config.toml
n_layer = 15
d_model = 128
d_mlp = 320
attn_scale = 0.177
parallel_block = false
optimizer = "adamw"
lr_head = 0.00972
schedule = "wsd"
seq_len = 512
dataset = "wikipedia_en"
Each number is 500 + 50 x the weight over its row's rms, rounded and kept within 0 to 999. Layers, rows and columns count from 0. Numbers have three digits each. The size before them is the row's rms in percent of the matrix's.

# layer 3 attention query, 128x128, rms 0.139, rows 33-63, columns 0-127
088:462471407414465459498433627580509527509528486457392470545457536540402470525508411442485487559536451440551582514482515455428464439533433478509516542531448480473519444533544534576440415455487510467508540556480547495546470565544516559579514506437486534468599517423514514649528558447513511481447480465533425465465417547607501525529473447489412506545457479510558446542451516574431498503519
184:496472462499566461446554571573440530482555514493477500530497381512508446555449513491379502533551422531500584575456509457491491522594484462562485424477500605499507489460475488451400541580525561476485499455544492538597522517485568560586520572409388483559512554492520505485528521502595588523467538556491475484562510469572466519497450374499559544525555523446525573572504445511454488403530
119:406541540511524542525463479464630473446484439555579444472572477472554522505425532482479469469466467513376442481526432551488551554415504480420423435493504412494512534537486550380557558543543558518555460472464457486434481458501535464459501414552606563497529393485546499478453475526502541550520529500502563522499572471433485407539479514496596423606551442448491476441498504434494565499534
111:451520518567517554529521404462495465512476497512590533461515450450579525465481510487539497379462525588429456435513549512535489513471516519490528448496494543583472482491469429434560573444513472505513421557450510485416448367485438478432496459615504539557421527562405489409518487509467433566502452482411512503499618456427462455442461461434545441434456474526554487412441527491594493508482
165:523477460474571428439546585520479548505564555482468539497487384539490417536423531539436477597576442485552577550491518449472497474564489461520485443505458546512508472457520507502414504531534495494492558474507511556566540542463582545555540577415390449578519544506484474462471537486575562518409541557525454441546460528577459525506495392454547549508548535430502608570523420547476434389503
111:508550499517491471529550459448499466435499487552606475441527596469559597493536571464533488466388556548495422509532362461549564518428508497505446549473579448448503485551561464424549510615465467530482496488502437484508510560452469401451415431510483484481510515480493508431457456491456444539507531496507559573421475548496535569507579573500590563471559503553419407495536549394556496520515
093:564540481510550458442522545561512551563530592402498522440480513520508507469593486564559536524541505470611569483468603485556464396494440504523581543535516444520557388581394476522545574459471474486487589573464480387541506406454445498519503462512417443578431515483468499515480479531506574495502373492526448493484501487486547598504440497483420550504486541516482518411515500575485466497526
090:442500466482545466534518541633514460532484539490467453459447506466480528364488442500512441474474487475483521571454505431394423560502436500527438457510483447464479456452489540477474480585458547624520524509473504576489526465465508600529439534538509420401482463452468535549432556451495451525474510588420493515477553389575490536441499442459461519501562499508490532473496481568433421347579
088:387515526542443525443572505508493485549533529462483613503552494463497577480588440544531502534556553594466537517511484490526408480506616486515562553518486494653503538541549424522508545487451535498525538524490485521470502435397504487446461472565493403398431487427446526504550434504499497475493402463464345480519501607495506414477515546448468522459576496491472468516456478516462580554467
113:404423486425488546536455449485498562489501526583440508485538493608452460506527619485492476553497451557410491414510496559502477588506514516480465424516434522578379523494621554485445533514443517557547517432493560528421467547583526550538577527495574479419382469550496527503552466479535552532530614524517417416532528483497465505504493542539428449509611491467498505469535498512440458516514
086:502461490453378536528431439520491522490472463524494482524465444485431526522532469474482540504533454623459509507508531502566428487539541584474499590625414552547431436498494420551493549556453439481545609559495558623448495506555485490504519476486480419465427498587560554546572496555504479476496494483541430543542523550479425419470501566454419504366499485494510396525519556498552572496507
104:576510496461437461528473460460489553471530558439453565485471523526527563480568566498541401626454585533548538468482527464494523469507515514467523608508520477442441431469493477563506537531482389546463522484403600472553448513463431394514471507521553441505402534485446507452465476513459547475508495442536473465474380526526535592454568601538456546371496566511410507421501531488520478562477
108:449492471491508494548417512487554506459559589478455547420483463580557510529485620461507426555516512489423526540463483459541484558477495563490471342444516493519421502474436491461401541517480485460461455407466499435424503517549501450573597466458503503497562491593411453439496469452429597570579561459528512471494561463506555464475408415502468440512520454548447555506457468457499475413543
104:479447501523520543505529475611482460442537456490482431520396446441467517611493375486453532421583525515453522473476463483558496536474475529486541492472420545467567491499449442557538497463529498516545549566498503503433498399498464490408436446501505507417607495578609533519536566450483461440516474489453478508535585449462469404508435449464499498565469473557578378516534546540491623505554
094:452506565565551479428498514450515503488523457440530551516537512383558555478587416466540496522477519491493622532397543565640476526509502544554472523489552502430494472488486509467568571592543423509510427455456542402502459440411457466441530464560538424417466459510480393539519427513515592495454470479529496491548542424501524537518394497550547414547535538479486486497577488536461572504522
094:456506543486510427463502476528525498582498536538452452482519433407494443557511361564475589502585467486633500429448469511577483567475420639564555500588382488442418548526538433529480480514538457445495484478483500455453530483449427596483485451472473434466452418501533527460522529449483496536491468535464422493535487467515447473513421479466522487473532545418582482488532428531485419552457
094:417583444503498503495454508524548567526470518508484404476480420447493498527503433467552452456564486468451544608494551473528419509513489517490397429556539488502523488532399496397372623506539607430540484485491374484499505507491568579457492527442510488578507458405518513545414512549440540520522485510505471605557564432507511474521444521537525506511623497446534521519500497521519409466467
109:434471506540492528436501546440507393519443528439498611420467526573532479513450551568522455547467440512558520552486551543453536581469464510534553596585484491517504527520568535482471384474562514480475534429574440519534428514481511564540516498520487445492515481486500483538497475452531488508488507464586399570556493602539396493468457479512473511412409584355489594469560455455582463480463
084:499424476450575436562363501466497550492587454498462482525501390623497513516527604433480419512610497576436473382563524476502525486476553595486528501556495477506475510485534423519449591535471479483499484481517579483488488534497508369581605524444531460476465501541472456433479458553487618534450533564531550548424485542468524464491438517488563479452528461529539464536452536457521516512530
088:487604498500388595497468497426478549507429597415498491433463566508497550471557507459469505507486435473429522570433534501655476504512511496493432473490517591578416511460405499525454499513583429462541436508514446405465487439509507500507574422508504477573412486552410493526478477540446535511536510414591441478561535492508521469487438530474432465491506527556444469522580552454592487539512
092:421547455492386588438483513454516431522506572542491585415478480506507475620445562416572443461485455509433520512521476551524566483539539521550480431455417538559455641525447459498440533391542481465565445475480566463462466455450562494566489482555506525547527500580433540498517496450517458582517556444446445504521533503509482408440462437480572483475507462446442460503451537528617514520478
093:465511421466507609469536460452504570483452443521466484545539500586466443566503564519401544485488447558535505568559535562563485523533470583497452424574540521468543479442399448503505511559486517428424459410535466517482572539532508458528563572482408586567514480562465442473477479572453506544555485407553488461558589489529503486527530452454489485473459447551488430579466549465500502368602
097:590443482495492518475505567555497409500473526495518565528500514538464489485509526441443392485536482447573499454536486540377524492477548453496565577491497484484505571498570613530491420484434512609560505533418519546545492545447617513536483542525491414336449541451483554546528510539584534452470526560508438433429514554549448557424476490481531542501481462506474488475643531474543466469457
089:440477474495617392454530538530542532554526522470484525423470470510477547491552563586484471496634450641458567460478511450507573501476412463521447568519426434557507410532553423553531526578420461563490469524555499523448454480431483443501528522433506461542552490494493514485465506481511550500418521553550397442480542591521506467544459460504486512453596526419466535564462400497540523471554
084:369572571508548459544519466394495474515482518501544439521462474432514515514414438505575456501513427487473485524447534518529544527521503395563410510497573528502467575444459519420464562440493612499594457530589451519500477441500547580470561475441517512544532474495529551489433583482572454563490518501464560467554508447474496442545518410473508476552569453429663550531496498496446482429489
092:543492462500580492392484563495534520567519423546497535457537411543468472520473545553513427518532503577519477516585530502378599479484533507493522463508491407438572475495489431559488495470530550529450448443495561529503505587433578454555459596467452521536595489443429475477462493468451463581476516484429498496447463554566486584482578478493587584409471459452463538542417476514495423385480
093:515468463513629464491538528628527475539486505565483456577533514446496439432493404588460547410458471571505537525513461509456478588459502569472461450572392469440563490500612431513497506529427519526479530500533419569424567511538559573499490568508476501408556532551557470522571514460488518483493421587497403465464569512532418464534577408500463531516487466466508493549481515512423542459517
095:482476566465525418510430534589477525458563556429487473534510519460497527496534420528489575515539520467471464375535505481612398516466439543461439533516428490525393488554543484535539492602456476486478519498531460507470570456556369551512561418497482431429409463486537549493545529464550498536544475547538554460540479498484479481529443503386400493527563494485636447510532468490409506522575
099:579435505529505537531479478478474489503537522550500542546545529549510448450460569424512452479450497459516573433460421474480531543484531465442553509467470502478531527537604555451507416432500466530547446476422603534501429575504511458489456476510610527435549537581490439490541502456499563398516585505543431479511461504492509469525523524570513462568377593446392581484490523447577636568436
084:503461445441426485480452545534504485490549511518491575468444458491489538514467472474518522431450419515455557527580457490457468510528524552466435491462444458543516432541363504534606451449524559475514364514457563565511538607435371499452387497568530509555453448466512523555523487505427522504519444449489500573474434516481551483441461558416512507451543517530434447564429508430559585586518
099:500511576531573382532448517472515595488595495539500543521524404479550543500570525550563454582537561539514521474472537490421466417493481485542516468448594449484451442490541459515478608529447489490471506419476584464541471461488519535508517588478506419486456477477460463450474495481566564562476523533454571490455478396466512595443479431542484531461592451488564594457495464524371399473448
# layer 3 attention key, 128x128, rms 0.133, rows 33-63, columns 0-127
096:528493472534563516496526483475399499491555562423425527565522543506529535537565604507507532516541540518480504507462630545501485662579448549458500461406541577544521506514449515524540472509441601541438552489531625453502422421491538525606573579501509479437400516562471565530565464557495516493468517477486540461526521532473451486483484432529442527527450573527577567511493448578440502517508
080:559509521513444475441494547513285497506498503470497511479451511450494491471530502481468559468482417497483499527548511467517485532715482485473466530549512713538466467551542529494539460538427554550449565480552475534623465506484461521530512478483476435480411592524550503542598471527544500471503526485515529531559530564484475490518494533461445482543473524519497556524512438562486497567493
108:526423454502524455475539547529367499512529493475404530547448500486492457561493513534481511509544466456533560556495471449501455538764453484556505534521501597510501483494489559551464435576513546465494514528549530548666477519548552483490505580419473475485424526456576514542541561467552539411448489494507464494523460551552479525540477492514469546432513511439539524558513506559499462436445
121:453544550464517510543541536493482526470523488420484471533486538514567432526545585487518437576530464479506450384555486496448501652484574561473551369441488509505598559570551467446495527445401585594488398514485529520454425553561540507591500495501532476424506498550492517504490474588558527487580466543487543522540517420465466503501484411495504467516494488528465403527459579427400537522485
125:542459471508464466470528507520291574554504523462469539538490488507476505505553465490453514484515438506503549517533521440483498480759491526490485528526504681582467454521469514526490440517468511510469536526541539572605430535514531471525499533476475449472411572511540507563543488487510460443463476528511472447538488514501476504543465533515453506496468504540557560536557457601527478566447
183:438541554481529520513476483453685481471470472561557471466534474520528514506456532509503466530466528501472449506474418548501512501291535477486504448499519303426508545452478495442476521474529488501541461446446461437363563501476471488485512448526526557508591420499454460464401467541458506582533519469492537504462516466486542521471566507490593480501536497478472438455482558404492499480510
128:531453500499423502481453505452308509526464514509469552537478484473488511506511532466482480563524442537454498537591532536487496564752493508488488519450492735558442485467493517502480461501492520450511449444529608543532458601503511483555475478458548482482450525479507523563531509524522506481512494521546480474520499502443484462523539518529446492463476531506474588527576479465531451550481
088:588477454525450523492402551447424498458495434557457567545591452511467558562454519421547465472547482434464527417515551443495508461471468420511566549471434439529509378527451527480461524464524532523528554563533523507513462481527463434554436440367537477497561493507443488579511506491455538472547466514488502577514456546436493530563472573410542528486456492438483605447553452463529344443460
090:482450462469472523503456520438543436503539505568508451485518552436522433473493435504619474471494543424529482446487518588642506491558538474523526510481540545472407482467522414464532585457507461492492413422542473541583634424535511536473461502487472481528477501445467485473484431490565612509486532524519453611382526492546516499447512564462472537513529528430394534521587605459513586514538
111:542510474530525573444525483572506467525546501433572476484427520471497516459492405516518582383516528406585542614461486454523511427444456403549487558477488518496530480500395543546508472487565523519539491485525359455630552431454469551438362531509381464526543493465466432480497519508570465480560471514501514564493520459482480531456423511404556517567453459497516469457449533488518491479553
086:510551531538545554540500497478580376511497470480576527444481559486502464437503478473565563465497530486524453449515463510484548510306547489484586500423560495475373544449539490554527588472473456494554494445496379409491595448479519518497446495568529490529525459530446501465465518495540497486480524520455533557443517456557534446425517472454541518674504463535447454447431522449466500559556
104:460517600492433580502465448504526549574434447593515457449587484487529513464489452498470519449476544475527456474534479508464539525494529511466542506488520527465453552484379466433429537428414458480541469452494488451392545443433480512547481425618517574453523455491483531495462423522409481515535495509445531448486535367423494581448581544436583439533503507602562432423558473523514476573476
108:492408533536551515480565570530388470518460400527515497476499497502493563483461410600482584414517470487490524551430492485466536537601496455504525577517474548514540429505443579538492486616575500488482515487560468553635395520449558614565441516478529566492538481477497503554522534455533436524507446540471475489497545477474468459613507423494521570502503443513613521564543412498547484450521
101:609505467538555489537514554426456408411501453479493501533520407515492474531501571468543491501457500540459502436416515499512578489494482480542527502528532513592397491476647548523523597571548427550450515503485532473523464561587528434495503493378543406500488534548588502526551497489570577486482488529489504539432486543587423414542431359584486484454453467503470502537510477429476506465503
094:479430543507463487537566469456500481459543508528435517639473424425547478517370484524449520516589521484464469537609596518457450586572534486460487545540512535504445585598515441473562542526463561555469413428518504520488519484548556486415497498479546572523457476467543525503534450507481527422529482457456491521481563572532488438546471499492386496463581506469414522542509462528465396369536
094:572473444457450464533558474487500472529530450470461531578486540577475514485555473417491433542560465466464476586511620526487431421468527499486442547515506444589523473539562492614536467476534443514521428554460436502469465529545536387421500496576525546513447477405529511534464521426536530480540514596531414528463525531601543438519483541486425571473535395448432475509512605397489516457456
095:617420567561486511484481530467415400518492369481471565496478565513528519441464409506446552463562428495493457557582528534535471611443480454541541494501448440460561418465568567521493480463469582515539537537520545545473480548508542542582487571450483557469500498490514458510514583502565493481407444495515537467501520491642495454500492568469421589501516479408551534496418522543444556442502
109:450489462458497425516470466480529535522528658481470527579528609475513535415514440525458513521485430540508489525497526482538468476523508478419521412445574522548566458427384464453545486505467576499505359528448502614508503446518529431400509627559400534487485448441574480474452540485479471493459442546509501507488519477544632492505552538496439458570553448500426462502520490534514452511493
087:440430511477557584408612536488474471496410490503514530490556506541523454451468506621463543439524503477531588576489442454408565528524518467425489553448552495478433486540486580533395445565543475518533578428526396491562473574449540587568450477497546522515469435490479511505513496429507470486478562525498442452513533433514418588478482452447550586549536464513557482517552455579510536599548
090:454474561595496498588491407486537485510512421501558537540493523468487511401414397472510600474443521482477453509516541560461489562451499482507583478433490520388520500469517416507566573533450582543460464458504458513473562434423525537453470487660513608577575508542459498493539477470548462531546501494436515563457516459567561405513542517504418482583548471514505450498440485457493527448581
096:477457486536533528444513513575512481530534528487530436476488528410506515421520434526516535474375522511530476551358500590535433501464458519497561510519495512547513452448550476479503603533469497609507507473480397538553468436552531521495451557508467540602523514510398535519544470417590489606455453490490429571483539480550569538474497466506438525647500492529509531502502591485418538402585
097:435509557550594484536489534522555385570495486501557555432499555437497566520466471580488572508466453528449463482464477427458548558373519430515499552517521497495479493535567371506536508514487467496520422459526521392436454545512444599479547494553527513593531505501502462430525525553563423436528489576500483562519555534495494349545477443516429529446547516533442538592424451482454506535542
098:515513382436509591429495474506505554437539544501590501578536429571522502449528603520561433507451498461564497478438511474473528425526494520496484502435514479541469424507420466442433484431415549520547492440501452471545550468478519531514427532455414384484515508556454473563504474516473522567555484475583474543522486466400481604558471508441507505561488542455437485499586464558362399543516
095:491385493534531476483494546426542497505453514587465515589535563551486513539376455470509481503470434497402515568506506491473528484498522484486541573413588469558438476510436516532507447549597509451543458462567584564454505576574478466409424443492461478436502448432577534563439550475542568404507448530463514423494464420522542552476486479460534572525517491543545580549493500532583393542460
082:514411457526499397485500579525551494428524497508463517538453572452470477448477430463416510475523471465495525540534472540525411484430399496501572470535487429529698515558452558520514507468510534496465598498475581560478423490458504497475498536527455536445469618494497481535499501431429528509491517422433518595510510612589589507440437581470435533528528498488527498495418517518508497426560
092:442466498420558506410516567508459589565458577580437547481547520539494523545533594577491430516434421554516511448471469459514537453552485477510461575533511475561474429517448512442396443512484449481579490539528521551487374540564491507506484481505521503454525445444573550495435585506575470473389465516554456473552515402426567620520502492489489559512474550520535544555605544544543550513515
091:515494463477562460521450567520452521436490460443496542597482450531557519571523578509541421481617466402493514506468536462548530435478479478496524538488496487513472470483506534553514452521600446480552497546535551450600478514635469464497531430352457382522531507447522501476470516565555547414483480589593539521494488530452435456596426457530522545428471477461439527566556488427478443501432
100:527506464561448490562563494391585465499481428469528530510446518578426417514513500380539482437583464453482548545498508475524482513544499479529450485464540505524522629484508545589520478512590427391477506459463494553595517538450530352432453510541556538508487493449442486541440469465435539431519593522489497524475466561540480445509463476462430520531546447458527545479536488418569370538472
101:547548538476515507516483449579452521474475504470466453481479455534545537531481537544513492430465588464577491588487592468466479460548564576465405482529484543488514508467453504460530520537518507576514521535461518527596516447591484512514507530457366441497546498492610496497488442600509439552516397486471601396506454400490477610541514492576565450500449501541511343540550516600468505500475
090:611582613503448553507477487516468442577470511542411471491523555492464472582496549545545435481438525561534455514417479548500551561661543510509517532525529567558403547476592417492480473431439505425581532515475466523558516527562558455510492486478481561581496522464452585482490511523567490538429550458471460513479462420555502547504494548564510500574567542440602523475522439501494436580508
104:437409458439483547427567548474532492502477506533500511494478453449509469537547493540422554458632468494519548474561483540489511555503422440528483639501502445562531479611373572503439463521523535429521554475519491508462431486417519559542421461478544558368410515419430496523510476429432494506498528429560487513538554508405440562465470556434510545497465463462554547488559485534569512524510
# layer 3 attention value, 128x128, rms 0.103, rows 32-55, columns 0-127
108:509484513541516489531416519565478536501356525562485566406515428530571537436488429465542466487498528522472492670462477517544524420498595530523510545493546512475353441470522497517508497581550460508512561549515467522513567490541419555475531502467528512519542446483597545551487502431516500508474489465513510360513492485521467496476459514577525525564598516367530476466544570514496374481499
089:493562461472499507449527532437501553588455484551425443522479489435501501520474445482452530524574520498556484502514433430446526483487478532532444423586472508539430498558580571457525384583549619604443561551457564513522462500516553469484434587498562480440510497492495505588450494393504500483550575468603563444467559501475449466413459456416534607463481426441512501497519517494451435451549
114:579534585502492514494476508515491526491462593507518510480506570558502538454603496473429471503522456511627484503496559508553494466496660495526520500493571486420545463501488480489467547420437493453560420529571439454528511529553459459459566497498451449492518499482533441436440434589457500429443431452566497567585448498547554568617466585516495522580458603511393519568552517460469485545520
106:480527472605543444483504489584525484487515577455511508449423576503450495490560438550529611576411546587550469430580592506537432591495483531507564480525493515452448466502494435487482474484378478510469519513599409449520484475608505507552525518536486538602509454536459464432503491454466374528527499465481479554536446577571565474567539492443463465533507492557425471507501492535490449519618
116:513514553545422550585475498474497516441370440558588577475593382527633451486503537454432480539518473539473477532542508549463466425519588508518522518437546503563462483530352580419515518482553520429529458480510546511518544472592538498458433484450501554501463486402508513497488410533506546549524414515496601503542523448396502496458471450467547452505500532428506452522551454529515471477454
102:525429486514503457420528493401518576535507433541520570560573601437502416504428455563473514450477491531485484484415428485454569438507464438400421439515416511419491504525571480535513568604482611540385532469469569483512401489474479545497476480494512560415555483552511515513514544535496465481540446491494440424424504477537418425517504571557488483550531466524468554440440413463464535469513
103:541551504575511457501497502423529442522388511490515519466512444529529563596527578497490514501554562476553504427529585459501642478513547515572563540523514521475483477540593480376475492516457479551501556551564431422479511547563486500599431478442494504489535478444480470440506468488410356523466485388510576549508517551484528563500573536496484559455405468515478434544504536520434440575553
111:477477466549552470484485492544508518491539511489495539539502560475491536482464484534546492466449559448513533587389519542540407577476447447509554404437547512437538488395576548564529471528551547553387503501474457504492564483479454542557527578517482496501528468620446463549547601446442518484553515556479443493545386574625493476517487500601485545599544479438521520589433456447413532522521
100:544540489521508434501519545505505423467471456562517592480512568499504525516410558480564445496440508461505477435616528505524464512511614503472508473513486489466581528537555464531480449455422532516428557430549435621489427523602584430599394477458531503487462508523515515497553447457540422503541475499358595456488510457504489451459488475452390451469451516590520397505447533513488528534533
093:532531589492486487524489432530511425468521531456560525500544452541495539583509550477566418491577454522515507461513464556458553517523612533508549571482546485492676543442498542520485564436507486596536488522510385554495499467537563465501485491511527428558462533470488550481529438540518517566482512573425405463518462484510515433483463470563564501631538611508461447491509648517594479524471
102:459500528434475501461426475455504417419613512403498376439434451510463529548536569493579597528537549512485505420537496421453622562486437582511560529545445502496424508546445404462490500477487411469482498469492512454542516498436477489425583450458468548549485517441508513473519580605527500491452435412525514568437526527504476530552542439472482447476452440509499491459517517551414492410534
104:433556541580454481483487515501477448470487420511466482484509418568480552488450370458477528465581539568528453537466553583500573469499557428543437529482478495619526447403452538478511509544480556549407575514495570473527476423415538533520460493445509544543483498508473545496549484413514422545477489468432515536529487537500477498428515499419616580473441502506554542539493479541459445330566
094:532563597493512496474463512431512517546572444534480573588534492418532494475456438531479424511507473524537481421481467489466552554502591516431559464460568512526637549434529526430528549472551644496548482492478455543526483527624561421536453518536507528447476532438513463502456457494432511522503508477490525439507488565481596544520510501513426471542461507502420524512515406516633513560359
109:487482480475540543520547504520510518507529454417474534485488434529538457552474632501436500500605519518458527535512491476543510563508441377595487414566499496551457510613473463467520463479418594530470466512564474446453482435540598522528485492504549586540533488543500504526492464593490533475554510436563563500427472485510450424466556475554438505521539478450691438524490455593436462445539
107:545530450582483508586572569456500473495497442460540443451543483564458523480479546495515526511443539456551469461574619457526457435492483586476500420453489504508501479559462492470442441437482450443484468519509484444529529523493481444556418513454432546483485503522361528376538556593467417470502536453527516605500475487517535484608573453450514492505405468590482488534484403562386554441465
101:530525489539440468541485567453484470465519472507538493422492524492489495498463427484525471430525498541563383438533504548533503496496525486475473464476453491533522521542472532476487456529427549380446563500496549496490538503460544447568413555399438531437490500454442604426526523564453454411596445525399506630565482468521518416522425476440518432560399554576432488518441401538428574476499
112:561516512453444492516506505443502485543425506502542485500476543566458616499568521465410422442538449412608481383514514488474563380466600511434484528531496520436496501469492505532423593445433465559428442505528524557533519635362455445508469512540459465443457514474434477422519578573497479424431519536548537509478494480558531571462552532461495501507429498532461474545448476446479481507461
099:431453497435488478489509585439508486533440499506499529458559434496511451469522449527571430551414498479446535553545520538399432427518587549477500521516530488463421521433452558501523503511596493600536532455487523505511479467608406521500495453512496511589467483364462549451551504484629553580504482521472471507571560475535566603462433440497557478429627535426512462482501529516428534480514
097:495530556449501539474498489501542492503481588412459465402464519473451507504559450517453502600570421494550525501458474464482532535491451539487493505568433490463378567595519410476538479493471564434550589538542514419501488519469532516429493351551500379530477476400538546487533514583493586505500535477558408531582532560514526483510457590555497425497579560515522493428551531551508476565542
126:473443515434517511551544536479517454488467424518528446598560464494572488556428493517494527527524513546496538511502550559453571507524575397587440533428579496544591469465402493460609500515485586529506459392485498460485499471553523529518474499524464570468464526401444452478498434461483450545521420549409585491449529503455563601408524415400452520482434548525558520541556432533461442478522
105:475418465569540500497482539592486543501433589504531540528466531561474509399510408516469572554417488498519491540510615498473464566502562473481494468449580498431536434451542520525436498451497509530456393477540463549494585528495427543596508556525456459514532466552401400447506518478424391519444546504537574535539415588591547479509507503476471524511489557525456491600492415486514518598533
103:555570495468405537614523494469513512464435515419518522462507464542555472459548605535540498547501543570562498464500570493496515471501457513533519599468587489524502535577500532411514394385496462473561450545585434418517480598467567424489410513453468468477449491459461462407517456593477474448528515519511543605573529512470517509522535536369436494497479576518459507503538596531477477530527
090:533382584401500479364503492493482425484558538374418452500527479418428492585532565518544543510542505495487511412469563530451670513494425453453463488448506475474512566489534549550590585483449456519501436473508453494497451447457526563522531479512469450483517544519461540519544483464520479537441456474480521570451466527573537478470524573618553467487536531495576523473544482484421562526543
101:511390529479526547496458588443488547576490478513507404517561538460470483495500473520427472471532499467495508466409539534478530478494501459502391447454470504520511488393550545472517588542553536495462442455393567476500505472402431584591476572450424442459551513460390521478503555563442517491521455436562513513460470464580437515494469517535611560560397486455464487546509464534413608447483
# layer 3 attention output (transposed), 128x128, rms 0.0929, rows 32-54, columns 0-127
104:540513464496518551566419521451499539474494488397487497460528483544456565519471411490558540543588402527429564541455518455467572548516484495443515472581508593317558478474511489411516522424411569482560528439494447518476492530537508508545466565412498534417482456587541532497471574435475506534494563480601435504501494517448510430520481542410469395407527488506522475450500559537528534472487
082:519456444518435460535525486524481479476446476523561424493562599482521461520520512459429493522424480483485572515479573509505508499602552530489514497448463504541462485464476615573455559476376463472487531590441443557508533507567560488493505493620435557465449564492520581414439440482445488513422489476467399539518560522451414411477608564451415471571519473511400438436498543502535464532466
121:470480537520518575513506530442570548509543523419484462501413467485543579546443470546542489476497509585495453487459527541495527514387451585473504473544485499465456540520525401470534521538611427487546455451468466475488411441574371551517591474485534528572549348603479478459539616444594560478486470492537519531483464489551497560450420505551577455466520494477535483451442476500485534451424
110:502486520542529419525547478446520549557511586390557588465484531485553499424581507586577484548544478570564436398507497411560512443457488511532474520519516437467495444569505386509622527592491475514432425508538545490511422446495396522450461476526470483497461468527525537538560546448534574521507479519530479445512467574482455562460452472524526482474453529444621503439523446450418507461399
128:487528512486509553458456516544479425505424499470448339460494486529499434562427496497499532549518556444469503574521494515493573556539575464485494435527475555396506536486481584456393442478587558446488528526509480524508543469477528541575592484452449615501550482465612470549445530453498519523483585435532515452523542527509482396585530533496431421525504479531564492527461522585556505443636
099:510444498527422395554431527492497515424437404552436494571478488515437451439520525512476485509554605485471509449438505462440497522591503561571559482538471392534485515468522493479509531569381604539516597533566493493450507498519565433440453567512549432393467515471505571599454467510529496451459472555421498519566543513440447427503416512518482576513503498491444486543433521525382516516498
100:535481472552400482514494580443484615500450529397462439400511543499515491546480495483558590565470528507558587468503597426488477494499459480483424505548432486496468498516560476568488541545473467460487472565485445443531487527540469562532586482498506581569515455537420452426528591422516587491463474513575489427476518568579494548524484537491493474454515455411618478364477447426462489527464
117:500473518466528433441565548531524490528534533437555564541459491486466522396509534462507515526614438539502512487455481496464433458428462534463552540493547424440453445488451422481614573566525507566549497419461589610480468521449492528458380540478545460426421456600476531508520476459566572477517494544501506491471449463507517607420449452493584576359474450475474533498518485493455529481442
092:539546469496525504518474521531506594478477454425503441520540568574516474493573505451490537537550628543584409512548499429508459441529537441531500439504379522578481522629510536553402526591477453479419426520600508450464470536451555482558513482488506445442483445498596451455530500561592572438536540517444490464500552628483556501519448462491516428466474547490572487446538504488539459545476
091:493530597585542663437426515492468498480516517475540467513532420509406519461474489484580453533499489459576474527527536509519551496494531426443426459502492626458491558544595444489486413439592463485540490517531503483468544517485489501588550437472530473527451431496544521469507592582570465531475551450505528485465454586524594544567536433518621525451536563513492575462602507501539543461496
101:510453508583478427477537472458456547513528603535441643428448534417563508533515429528491499483429490483442526449532553499563502544553451497505455594546463464531629534414460493501362431459478460518426503559521465398557535590503476499450500503522517524542524523404405478500478433562483515511546543504497510525500490510512512526579494562538458583542506535534555604517502469459473428604531
100:567370402458512505513489507486439457517463439456475420418568550490472392544491471433605508556525522501519537512508514484523577509580488528569454530556449411418569467558526480512504444444526476492634543561415551527496499484486529507619466541493474550498479502453583567509505399465478417477463435494529412465552579545454481463565561532467546516426448528447541482455526476497528512570516
089:495505518461428569445489552559527519613465476532519422526510431520431493491453504582496476425483548558466434507514575518502469452541550451491399412342462513544399535433522510520485427575525468552510529515502460557472540539422588533513599459549492508594577432444474502460526506548583526485473549540506497549485507540514415394499525480578587558519562480500488494502426501459495486445588
104:426499471518533420469541506508485461435485535541529454490572559567607440449576525559460510523458509424477513502450535479586433530425541534461566542593509298476518508501446540470455553604496526493454475526539454532485613525410530524583508512532532494414433512435540500443469433446458486487537512551556579460474567496504531435502553502524404592523470453487500485415539505488490463533505
107:528531517428492396406574560516454525521418501453436474465434554481531526477546540511550581530510520559521479490566542509490427518476402493552489564505480391551493465613464459529489511583556460453475527537461533424507495530433422594456459502476490521561497434500474486548584499464617604475471438443485552519486466451529473598474507547525439467485533468496562454456372444452471482584428
102:441393456485525501478532488583455468450486460464439410476476565495460504481506565471574569499503636598511449508534454496527470431471531534600556469531436553560540499602450472471483520589630460483489534539484567496513501533448423523443497532469475573495504495569560523489510446534640579484421523445445506517513556563503482523534516455532478562474563464460543492513371528588560505525498
119:506544548435433585490500538438492598424465459472457449540428462451479559605465438466518541505509499546494463518511501556486449500555399543525471521535472465571493512553551509547465498480536419514504530527466450373506423523580425546521582423489534512623515451616408463421536532544619553461506426390464518479467463464536510553471435542454499466486530522504438512576486489521448538505439
102:528548479518583496509459495465520459469562498511393484590500486483415441542439461468455451508555483496543533547427462532441513522612455405490496510479472592398602531531445447502471463363482554429560476581594506537499454383458576514536546499543544512479536490539517472503418596486464461527548569449544464516520521509520451429588485559432528419509524513570553454506458523449566492517450
098:445475500521557614535534385410524554390548551534473566626546496474487533491483561588584500530422503543487538459466447492547521510474495494484485496491540513480645535503524526476542546474517536517465436519544434480506487419553467476398660520537561454480503509549465540456404508565409457557477577526526529511468501515562501520509533471535533533536603531493508483521462452435538574490415
128:518446442516471528469452517529538516595477446544506405454502508467530378550508532423374464426489585453512520582469516524494488450525508395517446417503506468472482512465469514518516400533586515500561427593515573527538572484480525538585585530568451602507489455382513449439505489470503526475481485548489537469492559526588513436559509579516501549482420510528567533490509490547455478426623
116:521533527427546513485529540428544503515490528400586533496396464488551595489512503489545495519553494550582477471456500472519476434448500570542516497479549437432464449529488435510663552611564484500549451483451530529488436464506439605467418483483524525513485432588451500463567583417577568508532452477523491475476484466538464576446431495467549421427467513407551510477504480524451600443431
102:490518494491490621446494503506351500464568540435520397529491541497558524513473529508511554539469492526472512506517501557519470493380487462488477474505495566571493482624502533482511494565644435399433472525510502458527513444496405583539635471500508562621495476447473427464531540529466572496471547455446509494514544469567539568513496514566508410544534482550592433444496414495499464478504
089:473458504577526497474506497449487603492585566510561624492517485511552460465467532462521468450533524359577541442484496492479425553520464498545495468510463458522614479469533463529480461501505424535582521576540514458523469511485496476523520504501546390457515516428437482446413541583491435502482491614515544552515519467548436577512452564518602697489501560490524553496580490463476521514539